config.yaml
vocab_size: 1024
norm: "rmsnorm"
positions: "rope"
qk_norm: false
attn_scale: 0.177
bias: "none"
init_std_o: 0.0322
init_std_up: 0.0322
lr: 0.00182
warmup_steps: 220
decay_shape: "linear"
batch_tokens: 16384
steps: 7435
Each number is 50 + 15 x the weight over its row's rms, rounded and kept within 0 to 99. Layers, rows and columns count from 0. The size before them is the row's rms in percent of the matrix's.

# down: layer 5 MLP down (transposed), 256x96, rms 0.0837, rows 187-232, columns 0-47
# gate: layer 5 MLP gate, 256x96, rms 0.0883, rows 188-233, columns 0-47
# up: layer 5 MLP up, 256x96, rms 0.0883, rows 188-233, columns 0-47
down187 094:42 55 63 60 48 27 55 29 38 52 77 32 60 62 31 75 63 81 34 44 38 52 84 60 48 32 55 47 61 43 43 33 48 45 34 46 48 42 49 49 29 52 35 74 53 38 36 54
gate188 110:71 65 66 62 56 53 61 52 31 28 59 45 37 66 52 35 50 62 24 56 54 69 24 63 35 42 79 29 38 29 35 51 31 29 22 52 48 61 48 26 39 40 64 47 56 71 47 38
up188 111:44 24 47 49 35 59 75 51 49 65 36 50 36 77 26 22 40 47 57 45 39 14 68 46 34 65 40 62 58 70 59 44 63 45 84 28 31 58 59 49 29 61 48 54 61 65 37 63
down188 111:63 51 61 91 58 37 40 71 37 88 35 33 35 56 11 61 54 22 51 46 30 54 54 32 49 42 55 69 39 56 55 58 55 60 48 41 67 57 61 45 57 66 39 41 32 54 71 37
gate189 097:66 75 44 44 61 60 44 40 47 63 38 46 59 41 49 61 55 44 40 46 56 34 43 56 56 47 66 56 36 54 35 40 48 65 43 43 48 28 67 80 44 67 68 25 74 74 46 77
up189 097:66 47 73 77 32 50 40 39 56 76 43 55 60 47 25 52 66 41 32 54 39 33 36 31 55 48 71 51 30 53 61 26 43 56 70 58 60 87 25 57 34 54 52 66 61 63 43 41
down189 098:07 19 69 56 51 42 45 47 11 52 12 47 56 51 49 29 42 48 53 35 63 85 38 37 39 45 62 54 53 53 29 54 53 24 68 63 55 31 56 57 38 67 32 45 43 44 46 27
gate190 093:44 52 63 43 19 42 55 48 59 34 46 40 13 46 54 73 55 54 70 52 39 80 33 40 62 34 37 57 51 29 42 47 65 37 50 65 33 50 14 52 57 50 37 33 42 65 41 36
up190 112:66 39 70 44 75 60 74 38 42 52 24 37 45 51 44 52 80 55 44 38 51 41 28 58 39 50 51 44 36 50 80 55 45 33 64 15 67 65 72 54 42 62 32 47 49 50 23 51
down190 111:53 34 52 50 49 61 43 46 43 54 20 59 76 39 65 52 60 51 47 49 57 54 32 66 29 51 63 74 52 24 83 55 20 66 44 46 88 57 64 58 35 59 27 30 66 53 77 57
gate191 097:56 32 48 61 43 55 37 42 44 60 42 50 23 52 50 63 52 54 39 19 56 28 37 78 16 54 51 73 43 32 50 48 43 31 51 55 54 34 62 28 69 49 47 50 50 55 54 60
up191 099:63 54 58 55 45 49 63 33 44 58 61 66 68 63 40 41 30 58 21 46 32 29 32 62 43 45 31 40 83 45 44 68 56 37 51 54 51 51 51 50 54 54 36 78 54 86 63 36
down191 102:58 50 69 39 42 59 39 36 45 63 58 65 48 18 57 60 68 44 47 24 54 42 62 78 42 69 67 86 55 32 63 50 59 62 56 61 54 59 51 42 43 28 44 59 39 65 43 73
gate192 097:48 48 50 41 31 70 55 30 58 52 73 60 60 37 75 69 74 64 41 52 58 65 49 36 34 47 46 50 57 30 64 41 59 77 45 48 56 51 67 69 41 55 57 52 74 62 41 63
up192 097:51 24 52 41 56 62 50 43 60 41 60 18 46 43 50 26 38 22 55 45 37 57 46 32 65 44 38 36 49 52 79 65 34 54 41 68 47 68 56 55 44 71 43 41 64 31 33 25
down192 101:60 47 63 44 83 23 50 37 29 49 45 43 53 56 30 45 68 39 50 59 49 47 66 34 49 47 45 55 42 27 50 38 65 80 62 28 76 56 59 48 37 65 70 54 47 52 26 32
gate193 104:65 58 54 24 34 70 40 41 52 43 62 68 53 63 34 62 65 26 48 28 43 64 49 58 51 66 65 69 58 55 69 63 51 30 35 38 61 69 56 42 84 70 68 49 44 19 43 53
up193 106:51 20 38 55 58 49 71 62 58 38 32 48 15 53 76 24 31 67 54 33 59 57 31 41 73 39 46 65 57 43 39 60 42 46 57 30 53 40 49 42 45 60 36 33 66 51 42 34
down193 106:37 56 86 57 53 34 64 20 51 45 34 50 56 58 55 65 52 60 69 75 36 60 55 64 73 40 13 52 72 59 34 62 57 44 23 67 46 60 51 40 45 60 52 68 49 57 22 59
gate194 097:54 36 69 53 56 65 23 48 35 47 30 31 54 73 44 38 29 69 64 43 50 17 49 47 55 60 37 62 50 49 58 00 54 57 43 60 69 47 52 28 58 57 74 47 59 21 82 45
up194 099:46 43 64 55 52 42 37 49 36 35 62 34 52 53 48 33 68 53 66 31 58 86 14 38 08 51 62 61 19 37 69 22 61 70 50 38 39 27 45 51 38 38 36 26 45 60 42 37
down194 096:29 39 41 85 46 39 63 24 66 82 67 57 76 60 72 67 57 59 62 60 53 43 50 53 48 44 37 68 64 31 22 93 54 30 61 41 37 35 46 30 67 48 58 50 29 51 37 29
gate195 103:65 67 33 64 51 70 71 45 66 28 47 61 57 37 58 55 74 59 28 50 43 65 54 37 34 30 65 65 68 23 24 39 56 75 43 44 29 39 71 59 31 31 25 53 57 51 39 57
up195 098:46 54 54 44 64 89 43 78 25 33 36 59 85 41 45 43 56 38 61 46 42 55 39 62 51 64 35 34 28 47 61 33 54 50 57 46 47 52 34 72 37 50 58 55 54 69 43 28
down195 101:37 79 52 48 35 59 54 44 56 49 45 51 56 76 51 65 51 72 26 58 35 34 44 30 77 47 58 31 75 31 28 43 54 59 74 58 37 86 41 41 55 31 56 45 37 60 62 33
gate196 100:38 22 65 45 25 44 71 52 59 57 62 58 52 57 54 34 28 63 28 42 45 32 57 32 19 44 63 52 39 35 41 61 81 59 53 36 51 14 65 41 40 62 36 51 57 69 47 69
up196 096:62 60 35 36 79 75 65 71 54 45 30 43 54 33 28 62 33 50 69 62 41 61 31 61 50 35 40 54 51 56 62 50 36 18 39 45 51 46 70 78 41 69 57 45 43 50 40 52
down196 097:47 34 69 57 30 51 42 47 72 54 73 56 42 56 28 40 61 48 29 62 35 38 47 54 32 54 74 41 74 35 55 59 99 61 74 46 54 33 33 39 65 57 16 34 63 31 30 38
gate197 089:48 24 43 61 58 24 31 81 52 44 71 38 68 41 46 32 06 57 67 51 55 58 58 58 35 44 39 36 42 24 64 34 68 44 27 51 63 39 22 48 55 55 45 44 48 38 72 51
up197 094:51 33 54 56 68 38 53 51 93 29 55 35 41 40 41 71 52 52 37 43 76 62 55 42 58 52 34 47 71 71 19 38 47 50 70 57 63 45 34 53 62 46 56 69 41 34 46 60
down197 097:42 49 48 40 61 52 37 73 34 58 24 59 89 42 60 59 57 54 99 71 26 43 48 60 66 35 63 30 55 32 57 35 64 43 62 33 43 73 59 36 54 55 36 29 49 58 51 30
gate198 101:54 54 45 55 29 24 71 18 53 49 41 72 80 54 56 54 41 18 21 41 46 64 32 60 70 39 40 55 44 56 51 33 51 56 44 60 57 48 36 97 55 48 40 59 47 33 80 60
up198 100:28 82 49 61 38 48 45 56 62 71 52 58 49 72 48 46 50 46 59 49 55 59 40 74 01 72 46 55 53 66 51 43 42 51 41 48 65 79 23 69 58 47 51 45 47 45 71 42
down198 097:63 63 54 34 48 59 47 57 65 31 43 49 49 73 47 29 45 42 58 61 57 33 62 68 85 59 58 28 49 30 74 25 31 29 38 39 41 30 70 29 67 40 60 08 67 58 55 49
gate199 104:42 32 54 49 27 68 47 44 34 68 68 73 59 49 56 43 46 30 41 33 52 47 64 59 59 22 55 27 61 58 56 56 49 41 28 40 88 61 71 70 32 42 58 54 48 36 56 60
up199 106:80 54 49 46 40 09 43 66 52 63 18 39 58 39 46 55 49 17 59 31 53 61 44 23 64 50 63 49 43 27 39 72 37 54 44 48 70 58 59 58 45 68 48 41 32 43 40 21
down199 111:33 75 34 56 47 44 62 35 35 44 58 63 32 65 56 75 46 85 59 61 65 39 73 72 33 73 70 45 55 45 49 54 41 52 72 30 51 63 63 37 72 69 40 66 59 68 53 68
gate200 100:65 65 26 46 49 44 54 55 29 36 79 63 47 27 63 32 28 38 42 73 32 39 49 52 57 63 49 52 56 80 20 54 45 64 35 37 41 52 44 55 31 82 38 46 22 69 65 70
up200 095:71 62 40 63 53 45 47 21 31 41 48 64 50 30 53 46 51 68 55 73 71 37 45 35 57 48 46 28 51 60 17 39 56 56 77 55 46 18 29 47 57 28 54 66 47 89 67 74
down200 096:66 60 07 22 36 42 63 48 63 72 47 64 34 71 62 65 41 51 77 54 47 73 47 47 33 70 27 29 62 59 51 60 56 12 18 72 65 25 57 49 34 89 49 48 57 47 44 45
gate201 101:62 57 55 61 22 47 39 20 67 49 45 63 43 71 24 45 50 66 48 31 37 24 34 52 39 67 46 37 65 23 28 47 14 26 65 73 55 64 58 65 47 29 64 40 61 71 39 70
up201 104:74 59 54 27 55 34 47 75 51 32 40 72 61 66 64 52 55 45 62 46 56 50 38 59 55 43 55 64 57 36 35 01 76 65 50 52 47 31 40 63 45 42 42 25 54 13 15 56
down201 098:53 56 50 35 52 61 57 62 47 72 30 37 43 52 38 31 52 47 52 60 27 48 47 33 47 13 37 51 61 44 55 35 37 58 52 58 74 64 41 68 59 92 50 43 61 23 63 54
gate202 099:72 53 36 24 40 36 49 65 55 73 45 46 33 51 43 65 40 38 57 41 24 82 35 48 82 15 45 43 50 55 49 56 56 53 40 35 48 47 32 60 50 49 37 54 70 49 71 38
up202 095:65 55 59 39 38 51 65 29 57 32 69 63 47 52 37 51 31 54 37 52 72 58 41 52 67 91 59 25 55 29 53 78 73 44 37 40 46 53 50 46 47 26 70 53 53 49 36 61
down202 095:41 50 66 38 33 65 73 31 47 68 82 68 61 66 70 52 45 29 42 26 27 76 52 66 52 34 30 49 45 71 26 53 65 53 36 81 65 52 47 52 40 54 56 39 35 60 63 48
gate203 096:63 44 57 31 39 76 38 43 32 41 50 22 49 52 45 69 52 63 34 32 47 29 29 53 29 53 59 50 47 47 42 45 45 46 50 62 76 61 37 55 42 81 76 73 36 72 52 28
up203 100:74 33 35 66 74 67 37 53 28 75 36 50 50 54 73 62 37 54 46 34 48 34 55 40 33 63 43 46 18 86 26 29 49 55 35 60 47 68 47 37 53 58 60 51 52 44 55 61
down203 103:28 58 03 57 59 40 56 37 78 51 42 49 36 45 58 57 39 56 35 48 49 23 71 43 66 45 27 54 54 45 38 61 43 37 61 23 04 39 48 45 46 47 12 51 52 52 67 43
gate204 111:48 30 78 56 41 23 63 39 33 80 46 59 33 65 38 39 58 56 47 62 61 59 17 68 55 37 43 73 41 41 73 42 72 71 43 49 77 21 41 38 50 40 57 61 35 36 75 35
up204 105:57 53 55 75 66 27 56 40 33 42 65 69 45 46 81 33 61 54 56 32 58 30 36 47 59 32 71 75 85 49 30 35 39 43 61 59 32 74 53 43 56 37 38 52 68 29 43 63
down204 105:42 52 39 23 04 74 35 50 15 51 44 36 33 39 45 48 51 51 41 69 34 29 43 48 65 37 33 52 56 37 48 57 42 45 37 47 57 51 55 43 73 62 35 55 52 39 35 53
gate205 098:43 36 41 68 45 44 66 36 72 31 59 73 61 58 13 73 64 38 28 56 63 45 62 29 76 42 27 49 38 56 44 58 47 66 68 46 62 25 40 71 88 42 37 33 49 37 41 47
up205 092:63 45 34 68 60 54 66 53 51 59 14 46 69 35 20 27 44 57 76 62 43 38 50 51 56 55 59 60 56 58 22 55 42 57 44 53 51 59 36 49 90 29 35 37 47 64 42 66
down205 099:37 59 42 57 84 63 54 50 41 63 72 38 49 47 39 62 21 44 43 61 50 52 47 56 07 71 28 57 21 39 29 69 39 80 41 43 42 34 40 24 58 48 59 40 57 28 40 45
gate206 101:45 52 16 41 60 62 63 28 86 36 45 40 58 62 10 63 74 45 59 56 43 31 52 61 39 30 28 60 33 49 54 64 68 65 37 52 47 49 66 44 39 58 49 43 67 49 22 31
up206 095:59 41 43 30 49 59 36 74 35 41 32 33 23 45 68 38 58 67 44 41 46 68 19 46 32 29 41 43 45 56 40 57 24 38 58 44 36 70 03 53 25 50 39 57 31 64 29 24
down206 101:40 51 55 42 82 42 45 43 29 26 62 83 61 67 53 35 48 63 45 52 53 70 39 48 48 54 52 61 49 39 27 77 36 63 51 37 28 76 41 56 49 25 31 63 34 70 62 75
gate207 105:27 70 37 61 55 45 56 55 44 55 28 37 48 27 48 62 38 11 22 52 62 72 49 49 49 32 67 46 59 45 64 40 45 36 36 71 34 28 74 51 54 54 41 45 64 33 56 40
up207 101:76 50 35 35 41 49 21 57 59 30 76 32 31 57 48 35 41 15 36 46 64 12 75 39 68 34 53 47 47 64 68 50 35 45 34 44 15 49 52 50 60 54 61 67 20 57 71 41
down207 101:13 26 50 60 27 57 37 47 54 71 26 06 73 54 39 52 50 57 39 50 48 39 22 47 56 34 40 57 65 48 44 80 67 57 61 26 36 45 46 31 44 70 59 37 38 53 55 64
gate208 101:76 57 62 51 30 53 46 54 67 50 33 33 49 78 56 34 30 26 39 35 61 46 44 23 52 33 44 56 54 19 17 51 24 47 49 75 47 39 38 72 54 63 73 64 64 66 59 40
up208 109:39 35 36 61 77 83 58 30 31 59 51 41 31 74 59 53 49 57 47 45 58 70 76 47 59 50 63 52 42 30 51 55 29 42 49 75 66 31 24 63 65 26 53 27 66 60 61 54
down208 110:56 43 35 63 54 63 44 68 54 48 38 51 63 33 16 50 43 79 39 63 48 38 47 61 57 63 46 50 76 41 66 45 43 56 60 64 49 51 40 61 29 47 57 34 35 53 61 57
gate209 103:34 63 56 42 52 39 59 48 79 31 45 49 33 43 61 25 70 67 76 79 52 25 63 59 57 41 45 41 59 45 37 35 50 59 32 50 51 60 41 50 13 36 80 72 44 37 56 34
up209 100:58 62 45 84 65 51 26 49 26 38 44 43 36 22 62 38 78 39 55 36 63 47 56 36 52 76 53 35 56 50 47 20 51 68 64 70 47 75 73 39 45 38 56 46 57 40 34 70
down209 104:73 39 41 37 66 48 51 58 27 53 68 26 46 51 45 66 63 64 51 46 27 48 35 41 57 65 33 64 52 89 53 65 28 44 56 64 37 45 41 58 41 21 19 46 52 58 28 52
gate210 108:35 60 36 54 62 49 67 66 73 22 59 29 36 51 46 64 69 27 58 62 28 54 53 29 44 28 54 85 65 38 51 64 63 65 42 61 62 37 77 28 54 65 63 40 49 47 50 22
up210 091:48 32 38 77 32 47 38 40 52 57 58 28 49 62 48 69 51 70 15 47 44 52 74 43 64 53 40 57 41 61 40 60 36 44 61 39 62 83 34 53 50 51 52 28 62 67 72 50
down210 097:48 50 48 66 65 84 55 67 41 28 31 41 19 64 42 46 43 46 23 58 45 77 63 38 43 25 28 49 66 54 46 59 63 31 55 51 36 63 46 51 33 49 50 34 57 33 60 44
gate211 100:48 48 61 42 46 37 77 38 73 39 81 58 62 51 40 48 55 40 70 49 54 22 17 59 51 46 48 74 60 52 37 22 39 70 48 54 78 30 41 62 32 52 34 40 35 46 38 50
up211 100:77 37 45 75 60 56 56 50 80 54 31 48 63 68 39 52 50 56 66 61 61 30 36 51 73 82 20 27 47 44 47 41 30 46 51 26 44 46 73 53 56 58 47 61 80 33 25 38
down211 103:47 50 39 45 61 18 36 56 46 53 39 52 40 78 55 54 69 67 59 41 34 48 34 61 52 57 56 40 47 19 41 45 29 27 35 34 36 59 30 58 39 43 38 57 59 46 29 71
gate212 101:33 53 76 52 56 50 54 41 86 43 56 46 53 56 24 59 39 61 67 47 62 55 51 29 82 51 56 54 40 35 44 35 75 60 38 85 52 69 53 34 41 61 64 10 43 58 61 64
up212 093:95 58 63 32 24 51 64 50 59 45 64 69 41 41 49 48 78 29 37 44 41 72 52 53 55 46 57 61 40 56 50 39 45 36 60 37 19 71 64 65 78 63 48 30 48 33 48 74
down212 096:21 48 59 61 33 57 50 57 43 41 54 08 39 53 66 63 71 49 55 48 58 58 40 20 43 50 66 57 40 42 46 47 66 47 35 53 52 77 69 67 50 22 42 57 37 45 78 53
gate213 093:38 60 48 38 46 48 53 54 54 69 33 19 54 58 46 59 54 69 52 34 57 80 40 46 41 62 31 40 62 48 43 65 63 39 65 60 31 63 29 68 68 32 43 68 25 59 56 29
up213 090:55 75 38 58 34 29 48 64 22 36 49 77 70 65 28 27 38 54 29 53 55 44 55 50 49 53 56 51 80 37 69 66 61 55 30 47 56 45 85 87 31 52 44 37 70 28 57 68
down213 092:47 11 95 58 60 43 43 53 62 64 39 53 62 43 68 74 79 61 63 53 58 51 33 38 37 52 52 56 32 46 57 17 42 31 49 46 34 53 30 20 42 26 69 31 68 50 66 46
gate214 092:57 51 57 54 29 58 42 59 44 26 78 44 49 68 50 30 21 33 28 51 44 44 36 77 64 54 61 18 62 48 43 44 45 50 39 52 65 40 67 52 45 20 36 47 72 44 36 48
up214 100:35 67 85 60 39 41 68 61 39 53 58 38 31 63 66 47 51 75 30 55 72 27 31 80 58 41 56 40 35 43 36 35 57 50 66 26 79 50 40 49 42 38 87 42 48 23 49 58
down214 102:72 66 46 62 44 46 48 82 36 39 55 40 68 30 50 67 43 43 42 64 49 58 57 53 49 48 52 88 30 79 51 59 57 46 59 38 67 38 30 46 42 62 26 51 65 43 42 41
gate215 100:65 54 53 53 33 33 64 46 71 44 54 69 66 53 59 53 30 31 30 50 27 53 38 51 61 41 36 49 27 39 31 41 54 41 78 55 58 41 53 59 49 51 47 66 29 50 29 00
up215 094:40 65 67 35 34 29 65 63 51 48 44 56 39 66 58 54 37 48 67 45 39 27 28 62 41 23 72 60 58 66 61 61 36 42 52 60 48 49 58 28 59 27 23 64 39 38 90 22
down215 096:38 54 40 28 40 67 50 61 75 77 62 52 42 64 46 20 96 73 53 52 52 46 34 65 54 61 35 21 56 45 67 61 81 59 42 47 55 71 31 50 53 41 52 55 35 67 45 45
gate216 093:37 30 36 70 66 56 58 29 57 60 65 21 62 55 59 64 31 81 55 82 55 52 44 34 36 59 48 45 34 28 39 53 78 27 19 60 29 46 53 37 53 58 24 48 62 56 68 38
up216 090:64 81 40 50 50 67 67 39 33 31 32 55 51 77 42 64 41 50 37 55 45 40 72 71 18 45 33 49 60 42 19 43 44 46 27 74 46 31 48 63 61 37 61 47 55 30 82 62
down216 093:50 35 58 63 52 52 47 62 57 52 45 47 42 38 42 45 34 75 47 31 44 72 35 48 72 59 87 34 52 80 52 39 64 72 36 57 42 64 47 65 36 43 53 70 69 61 25 52
gate217 095:60 28 78 41 54 71 38 57 95 54 38 34 68 61 66 60 51 42 31 48 68 56 60 65 43 38 53 35 58 30 57 61 41 56 60 68 19 37 57 33 38 41 71 47 33 36 77 49
up217 096:79 72 47 47 55 56 50 53 37 56 24 59 30 68 25 65 56 74 53 52 63 44 41 60 50 42 50 45 56 88 26 48 29 54 51 40 56 23 60 35 56 49 44 68 22 52 38 53
down217 096:41 59 34 36 50 65 46 38 64 59 45 46 29 47 47 68 45 24 50 70 70 44 26 44 48 70 72 45 53 52 45 26 54 72 70 42 48 51 30 33 55 44 50 54 59 28 33 23
gate218 101:36 61 73 48 28 46 91 44 29 17 55 54 39 53 77 73 18 50 25 31 55 41 47 65 63 31 43 30 24 50 57 32 27 68 44 54 56 86 32 52 54 41 72 37 20 55 52 48
up218 099:46 15 99 71 62 58 31 47 41 35 22 53 48 64 74 29 37 48 40 46 61 44 53 47 38 63 58 49 50 02 45 51 26 54 59 52 49 55 71 57 42 31 52 55 22 34 33 52
down218 098:65 81 32 56 29 55 69 82 57 83 55 69 59 55 37 39 50 56 35 49 28 44 62 70 62 52 33 51 67 57 68 52 81 35 38 30 37 53 51 64 34 48 35 64 60 49 51 40
gate219 100:35 78 53 42 38 55 67 51 35 49 51 41 68 37 61 33 40 28 44 37 47 47 18 36 52 43 39 63 55 61 36 69 64 26 42 78 59 36 45 88 41 25 46 35 46 46 47 65
up219 100:41 47 57 37 50 64 25 62 42 61 17 29 59 38 16 69 50 36 63 54 58 69 41 45 51 48 71 63 55 46 62 52 43 60 48 36 58 34 59 50 75 63 39 57 51 51 74 62
down219 104:74 36 56 68 51 59 40 82 35 48 45 60 40 94 73 75 46 47 39 59 44 28 56 64 61 42 55 25 34 39 52 52 43 62 51 77 60 54 26 35 32 76 52 56 72 28 57 51
gate220 096:49 38 72 36 34 28 62 61 49 24 81 45 24 53 84 51 53 59 53 33 40 66 36 60 65 43 40 59 74 29 49 49 08 97 39 59 62 44 61 38 38 37 75 49 56 36 43 47
up220 100:55 55 60 73 64 09 83 54 64 40 52 32 65 35 49 39 46 49 53 41 31 32 42 53 53 73 39 44 58 66 54 42 43 45 71 40 52 35 31 65 43 46 43 70 66 28 49 36
down220 095:70 49 46 42 42 44 56 43 51 46 47 35 57 53 19 49 47 77 21 46 51 43 72 29 42 49 56 37 33 65 57 42 41 47 52 44 39 63 68 51 72 81 30 42 55 36 52 61
gate221 105:73 48 38 47 35 65 58 57 45 49 66 50 50 68 95 45 44 30 61 59 55 40 33 24 62 50 56 73 78 31 60 25 49 71 54 74 41 62 45 57 31 57 42 43 38 53 44 36
up221 100:58 54 72 17 74 33 37 44 51 32 74 61 39 62 59 64 75 47 28 48 63 44 49 31 26 59 46 34 63 20 54 54 23 42 52 57 40 41 35 51 42 62 46 61 73 54 46 35
down221 100:64 57 44 45 54 42 62 41 50 38 55 56 81 53 66 20 40 36 35 38 57 25 40 19 56 67 40 52 61 34 42 23 41 64 59 65 68 32 60 67 60 45 52 46 47 38 34 21
gate222 105:66 58 51 23 49 57 51 36 39 28 44 63 44 50 26 50 51 35 67 48 38 31 23 51 22 24 64 31 64 53 43 44 56 14 46 65 41 83 39 67 52 08 44 53 48 38 39 66
up222 101:38 69 57 59 42 46 74 43 74 49 35 55 54 66 35 28 57 66 50 22 68 61 30 39 55 37 66 69 65 46 52 61 42 46 27 58 64 51 78 22 52 40 41 48 61 68 75 22
down222 097:49 65 60 29 65 54 36 56 41 78 29 45 52 59 36 47 46 53 48 61 45 47 69 28 55 38 56 42 37 39 34 39 29 51 50 54 54 38 85 60 38 40 51 64 50 11 34 52
gate223 098:25 61 52 64 29 55 62 55 27 53 69 39 70 76 51 68 51 25 35 40 51 63 39 43 56 47 71 51 58 31 64 20 19 47 47 67 40 34 50 63 78 59 31 53 44 78 56 48
up223 099:27 65 38 57 30 39 67 30 52 50 37 84 77 51 52 74 38 60 17 24 49 39 61 43 53 48 44 64 56 32 55 66 52 64 62 50 55 91 52 50 49 25 44 77 26 54 50 74
down223 098:68 32 29 40 42 15 60 50 63 44 36 78 37 56 39 48 38 72 69 65 65 54 37 56 70 72 24 56 54 45 46 47 49 48 42 77 76 47 78 60 35 44 53 45 24 48 63 69
gate224 105:56 39 84 45 25 55 54 45 51 45 36 65 49 32 33 53 27 43 58 52 26 48 39 70 32 47 45 53 71 40 64 85 66 55 59 58 42 68 10 37 30 49 52 54 55 62 47 50
up224 095:59 50 59 66 52 32 50 47 69 20 41 79 77 29 60 39 26 68 59 27 65 49 52 93 57 44 51 77 51 49 41 41 49 43 62 47 58 22 42 44 66 56 69 29 56 52 43 50
down224 097:26 64 42 49 89 68 51 60 53 75 47 24 17 55 30 55 65 31 43 67 48 55 54 22 38 77 52 52 49 54 54 55 48 50 22 53 40 35 55 50 60 77 41 70 36 48 43 59
gate225 106:86 48 59 43 44 65 43 67 34 32 69 15 62 54 57 57 43 49 61 47 25 33 38 70 43 36 44 45 60 51 36 06 54 54 49 58 41 54 71 57 26 40 54 66 30 61 57 39
up225 095:58 51 64 49 44 51 46 71 27 54 55 62 86 40 47 43 45 56 47 67 44 63 40 44 74 85 44 49 41 58 49 31 42 58 13 33 41 65 60 34 44 41 29 59 20 59 45 60
down225 093:47 62 38 68 67 53 68 62 62 50 38 49 43 64 72 30 51 18 48 46 54 45 41 48 70 47 51 63 72 42 55 66 66 81 69 39 51 39 45 33 33 62 22 96 44 47 75 65
gate226 099:73 74 63 41 39 46 52 24 48 44 59 34 82 38 62 60 53 63 36 47 48 44 46 65 42 44 27 48 64 47 57 51 25 55 64 62 40 34 55 19 65 33 54 72 48 21 46 49
up226 095:56 48 56 12 50 67 38 59 38 34 41 62 38 78 68 20 31 19 30 48 77 31 64 47 96 50 60 50 51 60 57 45 37 57 53 50 62 42 50 43 69 24 25 47 45 53 60 65
down226 098:60 53 46 48 62 36 70 61 83 66 17 65 56 33 35 71 55 65 67 42 71 75 44 25 32 41 29 57 60 35 50 65 50 38 33 39 49 54 51 43 44 58 47 41 23 49 52 57
gate227 108:71 69 51 24 68 66 50 46 47 27 72 59 66 70 45 40 54 65 67 54 38 38 38 46 54 35 44 49 38 50 44 31 69 49 40 60 52 63 65 43 26 62 83 21 56 42 42 21
up227 114:30 34 47 35 50 54 33 51 35 24 40 61 25 51 39 54 79 32 39 44 41 53 53 54 64 45 66 75 63 38 47 47 37 40 41 53 55 79 41 59 53 58 50 31 13 36 49 35
down227 105:20 56 64 56 48 40 63 57 60 38 57 30 32 44 71 51 42 13 38 42 55 67 48 36 42 73 69 50 63 49 00 74 69 42 64 51 42 39 34 44 54 50 53 59 26 59 49 46
gate228 101:69 52 61 68 58 55 31 13 52 37 48 40 47 59 44 45 39 43 57 45 38 45 41 60 58 40 32 38 55 63 81 45 41 67 45 87 20 24 69 16 57 60 69 29 44 62 44 30
up228 108:58 53 68 48 33 35 62 69 61 61 37 61 35 57 49 27 48 54 25 47 72 60 55 50 37 68 41 45 84 39 48 63 24 63 23 62 61 71 39 57 33 39 50 52 58 51 69 64
down228 102:21 64 54 62 55 40 68 86 34 74 14 42 40 42 40 53 60 47 53 68 55 43 60 38 38 64 43 29 67 35 62 45 27 54 40 45 52 67 40 67 41 21 54 53 43 49 58 35
gate229 101:48 58 54 58 35 60 47 33 50 47 55 63 77 47 70 38 59 57 41 30 26 04 66 54 56 33 58 33 44 44 64 41 70 28 74 54 61 47 36 62 48 56 50 59 64 45 27 56
up229 096:40 24 70 41 65 71 48 55 52 35 55 22 56 69 44 70 45 51 57 46 62 55 56 54 77 66 65 42 40 42 54 44 37 60 39 62 45 47 43 43 65 28 60 33 37 15 09 40
down229 097:38 11 56 28 58 58 76 45 50 41 36 40 43 89 39 30 16 29 45 49 48 57 58 52 62 34 28 58 56 59 40 58 59 67 55 48 51 57 63 53 61 58 62 46 46 57 27 59
gate230 096:60 43 56 41 51 85 63 64 46 42 49 55 35 47 42 41 47 23 72 46 31 42 67 55 33 24 70 68 50 42 52 40 49 45 53 65 65 61 48 65 66 36 35 57 64 38 50 37
up230 115:36 54 38 33 61 62 77 23 77 57 13 32 60 59 68 55 28 42 32 52 27 18 44 70 61 22 47 47 34 33 28 40 51 37 54 39 53 47 52 30 49 56 35 48 38 42 62 53
down230 104:21 45 54 44 39 56 61 40 65 21 48 73 46 37 64 38 57 47 29 40 60 14 48 61 52 35 37 63 63 40 58 60 62 67 57 47 64 39 51 41 34 93 49 62 62 54 44 48
gate231 101:63 33 35 54 39 13 68 50 54 21 46 60 37 55 39 70 47 60 77 65 66 46 56 39 54 45 45 56 52 41 65 54 63 13 36 59 31 40 63 71 40 52 75 21 67 45 53 63
up231 094:80 49 52 31 62 42 48 31 64 54 45 80 50 49 17 71 34 65 80 35 32 57 47 33 45 37 32 59 39 51 63 35 60 52 61 49 63 56 39 57 92 64 53 57 49 59 54 33
down231 094:57 58 57 76 72 50 37 49 55 35 51 46 63 64 51 43 50 59 37 77 63 47 54 67 23 66 35 30 42 58 25 66 30 40 30 47 53 23 44 45 29 52 60 64 45 69 43 64
gate232 100:49 78 26 92 23 32 46 30 59 53 42 59 50 47 30 20 77 36 45 53 43 52 65 38 59 46 73 41 49 26 68 52 31 57 19 46 55 48 25 81 43 29 43 65 47 69 61 70
up232 098:59 38 57 61 25 31 59 44 50 73 45 68 64 44 66 52 53 42 43 30 65 49 41 40 42 35 63 46 39 33 26 70 75 66 60 69 54 42 56 31 67 61 67 61 31 28 43 43
down232 103:66 41 43 46 16 27 39 46 46 49 24 41 32 26 57 51 54 57 49 09 35 33 26 41 51 50 49 67 54 48 59 27 51 66 61 41 22 37 37 46 52 59 60 49 55 45 37 64
gate233 097:53 54 53 57 34 46 55 59 53 66 40 66 52 64 82 23 84 29 57 60 42 35 09 59 56 13 65 61 57 42 53 49 56 74 13 83 40 30 54 64 33 43 27 53 49 50 49 34
up233 110:45 67 49 27 50 21 50 68 39 36 57 47 74 55 67 42 53 57 23 76 57 47 34 68 66 43 38 42 59 62 58 46 46 53 05 47 39 34 25 31 33 48 51 49 62 36 13 59